python train.py --n_layer=16 --d_model=64 --n_head=3 --n_kv_head=3 --head_dim=32 --d_mlp=256 --vocab_size=8192 --activation="tanh_gelu" --norm="layernorm" --norm_place="pre" --norm_eps=1e-06 --positions="learned" --qk_norm=false --attn_scale=0.177 --bias="all" --tie_embeddings=true --parallel_block=false --init="uniform" --init_std_qkv=0.0625 --init_std_o=0.011 --init_std_up=0.0625 --init_std_down=0.011 --init_out_by_depth=true --optimizer="soap_variant" --lr=0.00683 --lr_mult_up=0.85 --beta1=0.95 --beta2=0.95 --lr_head=0.0171 --grad_clip=2.0 --warmup_steps=200 --schedule="wsd" --decay_fraction=0.916 --decay_shape="cos" --final_lr_fraction=0.05 --batch_tokens=32768 --seq_len=2048 --doc_mask=false --train_tokens=112800000 --steps=3443 --dataset="wikipedia_en"
Each number is 128 + 24 x the weight over its row's rms, rounded and kept within 0 to 255. Layers, rows and columns count from 0. Numbers have three digits each. The size before them is the row's rms in percent of the matrix's.

# layer 9 MLP up, 256x64, rms 0.116, rows 15-64, columns 0-63
085:101108138144121080107165139141110117109086132114097115151152140172135120098143091130101149165144141134127106159108093122147099098138094081166147117111148117081163156135143142153164131130118142
117:131138109120125126120138114132176153117154144100090146148138097107121159099091142095084110122127172146090181109096141128131115122135133116082137093163090106092123141143148124130114098091150105
103:114140123106159142158174107109118094113127104132116155129145156124095150110132116110156143110119160135096163098099127116113128165125119107127133117146101154063127173143148174183112109122098153
112:105113115168136111098122129121148121143153149104126108147158115113121148138152172128164136135113128137156198141133142138193124133145127115075135102119117103129076149124112136130123075090104112
092:105158150100151091097133131124098128146134141139141129119130096109162153114117145111123147146122099160096135126129130156167168160068122119132153105167094093082128119129106108086162131124091106
088:148153147119150127168135083101139130104125167098120139123138118161093132118129123113160183122186129121131129124121136106104130092163140167131157165143089159120152105123136181088107118123144123
126:110149153156086096115132136107162126156134124126076126167140096112144145180103136114120133135156120118102122114090127130148154131148126134117110132108189106102126167164119090161127128181112135
084:160141145153149131118126142129093071135145093096118075123137143129141090117140084105114172109095101156113129147144166143102059105105139122128162114108143139126149110103134119136147122139153108
103:116139160091137093121123164132070148153141114113098168135181093121157114104111159123149150127111101134159131124142136138175109097168118111137141148121136147149152114102126141125181091148127106
105:123112126120079082112146093139112079128087101110095116145114090103102122117118104140124138125138100118136130114156116142134100103119101095121104134068137080146153109124174129096140107099144100
101:154118135154101133135140133135121131147143154166109077140138159142112142123156184139133109165125070106143146143168131125099133173130120169090145118104111139099120134135115129177158124162140164
100:144138115077131083147144119084116109147108122119118194112186157108107136107120086149147146115167132154108141120129124142148164124150126149106138140140088135118110125082098102125142149138125091
102:106117112114138068109135119127127123121124092128114133110125094119123140143139151087108183152100114113140161147083180135156081165134101115148151126173142125140123104130104123140150162179126120
091:144116098101160163137186129112140121131146118153138125090113131101164151137117119110110105107148145100108178116161148168084083137118132073137123112137164101116137129162126105124143151109130096
087:160084123134064130130143128153132157118143111128142100155094118082097121098201136156113152133141143146145115115116147121139095145117117121131187094129144145150121138114142083114140128115107151
109:172126143152145166127154152142167102124100137129136147107143114152129099061127108150087159112126135115138146143111120156159123169155133116147119102159090148151160114150122136107128146133112192
096:110099120119126154105092143109163108122149076117126148124129179106137160143110147163153136149136160098123143146151160152132119098155120157122154131188131149113130182115087110110106110103125154
115:124106108101143158132144119129137116152140147120110103166171126113163193126151119119119121126099138121135132147126169117088142180154099080121133127159107057154137116121128136146139131084113122
095:120120120099152169123133143186134120126118105167107110155135155125096144106115191155151137132118149097109148135115145168117137137157089125148091120160104128092121195129100141114107136136129134
097:148145101168131133145099146113124139100166121135155111168139118094119130135133104105161137161108124101173130128151086157133119130126125119116162156152215156093113155131131097146127114114122153
104:136126133086168158131145151131095114129125109135091088145118123117139165123182118114155121157122147163139094097104145145141124119083125138089160173154125136137118122116073110108121114087137092
095:132122115115112114119150134138115106148098094118112149124119135092121075088113044119130100131165123109097164096145158115141090135134093130114120101085118104151096134111102148130112109142147105
114:166101143128135108118125134164103144152164144135107098148105163113144151089119131104121088170196126095168114136138090097107140159124150106086136121153130126139138141104151126119157127121165153
103:131109139140115102134204124137137135106160139118128140125105096136120134129125133121134089152169172139133141135183170128128096108123122108142151145174175112135104155149118184107120129093124150
089:124134128094117118102121111105143115091181168132100137142144131122110073137157133136094153116126112119106135127142130108127088119113117152172149128154087133159121125075150126134157192147090140
102:144099132170167137164156144145149162121111140132139123104154120135133181101161135130131136155084147097146158112162145139132121150111129133073139166180131113137167132139086130110161117133111105
100:135174136138177114122152138137149100159087073123089164114138099125120123159126143107123093112144140138108116099125162151100126144191107146131125164134169139128132141139134108169124127172123114
108:140145154169120127166145130130128118198165131139127130147130099116160106158121120118112083098135143129133136142136152138150171105112167111145138090151142158116104132111199146135115137150103162
097:150060131145133129103127123140111142154135122096108064117148106119101141107140108071163103121176117077150130112127117137113109131109136116148123137091147120154110151152120146135103143153082135
111:196121156136112141149121178115131089158136164129119126145161115144130105104151138147085115102137140136100083109165167131117137143134127138120128135146123157155129166125149162164152169117167125
091:117124141098131080142138143140104143124162142119105140106124115100105066081146109111164136142131130150150078120107126133110132120156117062090144143110156127121119140125174117152111119093098099
113:179128095120113133096166129110147120110149175121097120167135095119122161156143156124141103122119122137117116118119151135116131162101147130111126175161091102166124160134151162139144127147151062
105:132144160131144140187126120148117144121161088123101110156089154124124121080113071131132152136128119148130137131113067119145100131151103072145140176123150131131120118134139088150098147112111129
086:145200147140104147132161111100124128193155168122133133167109158122139116123112142112127104118139138132120130129159155158124099141128162178141136098138135130115147110099114143159141100165148170
093:172131171102137135110126106159168160121082088124130125152101103116112099144122115131093118102126128117179103115157098125108159143089102118081126121177167129133120136114141118098107118102106133
090:119119168118132153185076145135145180107161106115079107124109145149141111084133142129142133114138127167156143095122130139172170129113116116109154151146106165109090116105113118128127118134093129
122:111123107192116106136177140130151138093143114129104109144129122092141146100118181110117128118107097181123147175149115131135078155142141095122097141116111099110147126157114138151154119147095132
090:083122176116074163130135122113138110137110135153104127115095140134145113155152125144093124141151094141126140059099099118155123151115149113100148149151138142095121151139122158119192099125138133
085:151114125110120112129143126133107113194175125119129174175119172166118087145134170140147111144135089141107176134129129131136115165152131103155137106110127137118122155085132138077148115116139126
098:121120108105108147152134132165154147159134137152080163146157110143163122142174097125143087149138128130133112109149163136114177154160135088072145086135131105166131110145126112147106111139108132
094:118125167132129169104102072146178139119138139149105124157135142140150126135127116146127126137116130073135092129160161142130143123118140173093186152176107157107163148146117106112149102139120127
097:159121088150157126114126138120139123103120106153148103155129138102125163133107150142096131109172128114090087114149095128114136129155113141103122167186112156152173174164142112131142120172154117
100:102142148096110100108193165147149116135134103128143147090149175105139116129135162117132185133126122100141126130136113161064122132124139127150124130114152113121133123132141187118116092126081129
091:178146138152116141116125155134171123087110176137151123174154133124159143117126105115125167078153103107150135134081110114112130109103146119140127092115137120092092136090134135105149156103167122
094:167136091113108143121101141126128060179134139165138159120128129145135086102111189130184116128144129173131099144144140116142127137130141127120132135141128166156110162112150140123114168146139153
107:094147094141111135158121172110144083117108131107093148134128141154176135112122154126171131089107092131139070111122191154122132119093134136105146122139126111174123146131138106146119160114145130
102:115119126161110096104138146192124149158124132103118160144091112162150132141134147066149109098105139170113113131139125137132119125118072148133123112122162123071141116157162109141142162140118110
098:105146134111126135153115106141160164144149122156099117156070129153159152139170096116111101159150130115106144111175147119108128163151088146131147097133142128103123156098156146130111162158148085
093:114131148139162132116130116169127139102154154108132102174108077149143180113134140178200137117139124146124114125181119145130112168110122145146152136108134120169139125150155122110095149131132122
089:159129135153138119147138106150125126157138141117130155116095113143152121162093127168105090151108156085157140152179132157138163129102107160121100148166146123146156142171143136176102110153109102
# layer 9 MLP down (transposed), 256x64, rms 0.144, rows 15-64, columns 0-63
084:108137064119110108123094137159173183147127103124147105087095152111092141156118115162135133130141112160157141080125126107098132150109159100102130112121122124132135140150090123160129097110152140
100:117109166134119113108105105124100137158139154142150086173133111178110121110151191126090143132089144101143137110100156160130142122155113089130141138132159142166159115129091120131095151149139108
098:137125087098187140128106094160115126107085129148116100130159132162128129133145182119097154143122147099095111109135099125110114096097163118120140113134128174142153099135122149141130147067130138
118:065126140149117151139118143094111165106199124154151136143100129131074116148135138123139142144135101096130119119140132131125117146076123122152124107156133114119122178100134135163138117119103186
093:078102104097109136140145133151131122154116128141182089169130147121154133152111155128109074123117114113104100094145093167111143149137131123160160123097115173114129113147105096117086125107142146
098:140107144142138101138165138148102187107152106140116142126140177130150129171100093176152082094095123155154160125135107144131130148130126094119127110140134149134134132156135086147110137141131186
124:118138126155088167131089118162110137151135101137114085170180113156096112126112100166139153150103143108138099152109083133133168089109146117106129108117138138133099137133118115099127132096164100
082:108144144119150121154113116091116139114140148095132149120092110166108169156141121155161127134144137138167154180131147092110113143149157167104158119098087093079105137122128122134140174105143147
086:181140152117070136142114099083143152139134123152102140128121143138107126128112131094109113132107113131104116102095121137125179175134132155132125146162092120105096123101171109116118160150147074
105:129142115123100089117116081136123108137076111125114129088094103126092159135136105181123146177123134139131153133179147137125118096137156134132119167113140102117123111124166118103180116116172139
103:151058116176172135160132142120116140133165143104086134152127117116133125170118166140087123128097126122112160105152099139135125092155148118122118075106093123111152132116126161111150128146142148
104:081144100189168113148114127099128134137168148107109145145139138140142103120122137112121121163079103101118117128142092126107127129127139110129087168089109123143193137097119158114132112150101110
102:109103120078145172127089140121152123139133147116158172155115135115139119082105137117160099113122100143112127093181116125117148120124110149146152101108094112116136127073126136112157077103096122
087:117169118162142103170142092140121145133119113136129112131159107109149091151131160111171098141105110165198139104106134112144148110112110143144103094106075098115111118118131093137111153147139147
086:115135111160142156141104159138147120119145167161083107140152087197094108110133128098109122136104102101122071141110142099142121128128134136123111160111125139123119132070087159127121126094140124
095:132128102144139104105105099124150113126095119126152145103164115133128122107148109108146172085142186098095168169133119107109107132110164123133144112131126144114121102155067125173168151120121146
088:095168136143137103159149143124149135080124124111124094138168143089091127151102138139131125137107136099165109139124114138141122140105118119134170142161120084142075156143137182111122153120185128
120:110150098155167100166156127151144131124123137157084146158166151153122133132105146136156157124107167107154116180117071114141105145087091121116139135141165127162109139139112155118149142138147141
096:147113104144130149096101158189111099120139107128139127161125142135142124108120167129154141130152152127108166148105111136159144157168117125114079084128096118084143147087118102140116140177106146
096:120180139103152113127140144104060162157149144148124115173117122098134119080113113152103141090111073141137108150142141139105101129115116111110117163118112109181143124134119128128103101162118121
094:162148110145148071111111118137141160105126090110128164097146146099155125146119107141102121124096106191100108129107176116116090111120121130151108137129120098140153117137122139115119158088105076
097:129131169088093121134156117166095142130114118136100115099122124135118113111120072126148158174144118134139175129136165117162123094181098148114103115138141108122140126154127136139128122159197122
113:149144143106107122151100185134149072156096116133101135168142143098125132110097115129136125130156110109154116144128084104104096145118111094095147120142140143181123169130104169105125096145110120
097:124114122119135132174152165105160119107117108139134119132076137110185081118176113127139150126110119151132120138148173157143124137097129126110124140133145085124079171153143104171132131123163105
092:141095126115091146154141103146087136125123124133182088121090126152131151122103123140097141143106172114143099103113131125164165160143143121091110162116119127138148092145143085142081096132164131
095:124123141157122123145149096128097168118111130113136116124149083138121167153162147164130103118100132155154118126138134109129106088108149140094152141119101101170069122150067161108145117125163108
098:111150110128129123123128118097135125129140115126126168143095120150093166138133086096110174137144100136102099202142095139160086156131159143104144132060111152128127116150125115103122148118135126
102:106183107112147133148127139150123154121129125169165159123110123135118125119129108143102162125131095115106081103137098124106094123126100145095148138097172128177096133111111184100093105117151145
118:142093108105109176095119142143134141154114125085100069133146142150102132141094145131140127127114174113133145126146119153142153062141129133105153187116123147139163152142101125139136147150156152
107:155113105096150130143128131166099119169117118105100167124149144156138129090177152152130152134147132115127101112150118156133148133121111149155102091156118145109135155086092114134083092080164127
091:124132140139127140115127088108105088113122126165175120125164137127129104114141133102138159111131132130116161125171130089146134111080150146134116137129184184162116115163107109126186113132165151
117:130193124164132134145128119104106144104122113123102133101140152143081118126104090144106107130148139142107143096135091155120118111083127114143123093087156152103118107119103199118147122101145153
115:121120105167160118142101148159101163152157175112113143148120183149117113126126170110118157138140169122129137121160114123125120123114167144139108132086131167087153140133122170151128148167155162
085:131135160155116135082110097134091075138123098183158105156137138123112158156117102136134162133117150126130116118110148134120127135136169142097157083186121117112123126186094128136148137142119143
091:130115116180159127151114111102132145131145139107136090111123093164126131134151134174165102154119160158132144092124149120158145078148130114159144120068113131090128091092124128113125092138115157
112:132160075126128093092139091164129111137113127118121142150168106126119124154148087134135166171081146084129134142153109131105150147111167140122106131132138131145152141147171088133142153106156163
140:143103124126111161161125136154190092146171084098165137108122139111146133177122077162120121128121130114143139115108112135129170133164140098113118089164115143084146139116118123147106149116108126
085:157106128143136087095150089149090143193114102129112116112102143137140126109120139103133094136109114122123125082136167114122150129122133157140105164084106102115070122092122112126170110145151136
088:123135097146098123139118098120137118129101125138102130110172158163159110137130089173126150128156128160150113140103094148109117156104096170154132077140174110125148120154134124179126141152103089
097:113159152164154133101110095138169150094111151094142132172111102125115128136148174124113178123120084115129116156113176121126117159140118158133102155096115142112135118107128102163139126112100079
094:141119139122115094146111104147116156128121140116093133116137115160126141111163148187152137133113097127151126139144150164161105132135113131161129128076109127096057161131114106143167089117160161
098:160142105149148124118111139152152119100124121132136128093190147117127138169088130127111141144137163081097108166121107095113121113117122162141122185172148119149154156132130120124097163131088153
104:155138171109144158095128133166099080144108103129151122164156122123126119160129106168124148097109141088133133138154108130082119080125118143097122084137097140148161090148113134155159136106136137
086:156105095127091112111096101124126130191115103113167064135132106125150132147122083118149127144125106119148130076120165138114119111109135115154102152106112151122149167145170105141128145148156124
090:130123090112142159108145138132138154109146128143114125089090116125099104185139101141138130119067143143110144119101111113136092100124091113120137119150099107157144137062125169104106098119161122
105:096091163185109107126135103097167142090162138149127129141126141129129115108165166121103135154104116126163115101101119137130161154110089123167117070129140142141152114129131127101117119166121089
102:144138182139095076161139152156131139103138133155120085119121087116111101096123125133127093121132094139122126131105106151138121113130087106139132116185131123123061148115094137164097121107138119
081:137102107154112122150167127115097107125117080143153124131147124094087123059129152162111111131151147153173125104146125143118127119135095137146116157101124151130105089149126073143151082137149125
081:124126152141167160100140125109126073164124130147079130116120131170112096148132104118124095131099169098070115135135186119135116127093133135114138125165119165105130148134126154123081121154127141
086:076130111089152148114140167137116132118121092137111124131170126142118105092089131128142108147167094116102139143137169139159113076140110115144140111101146154140100131105092127097162086102107152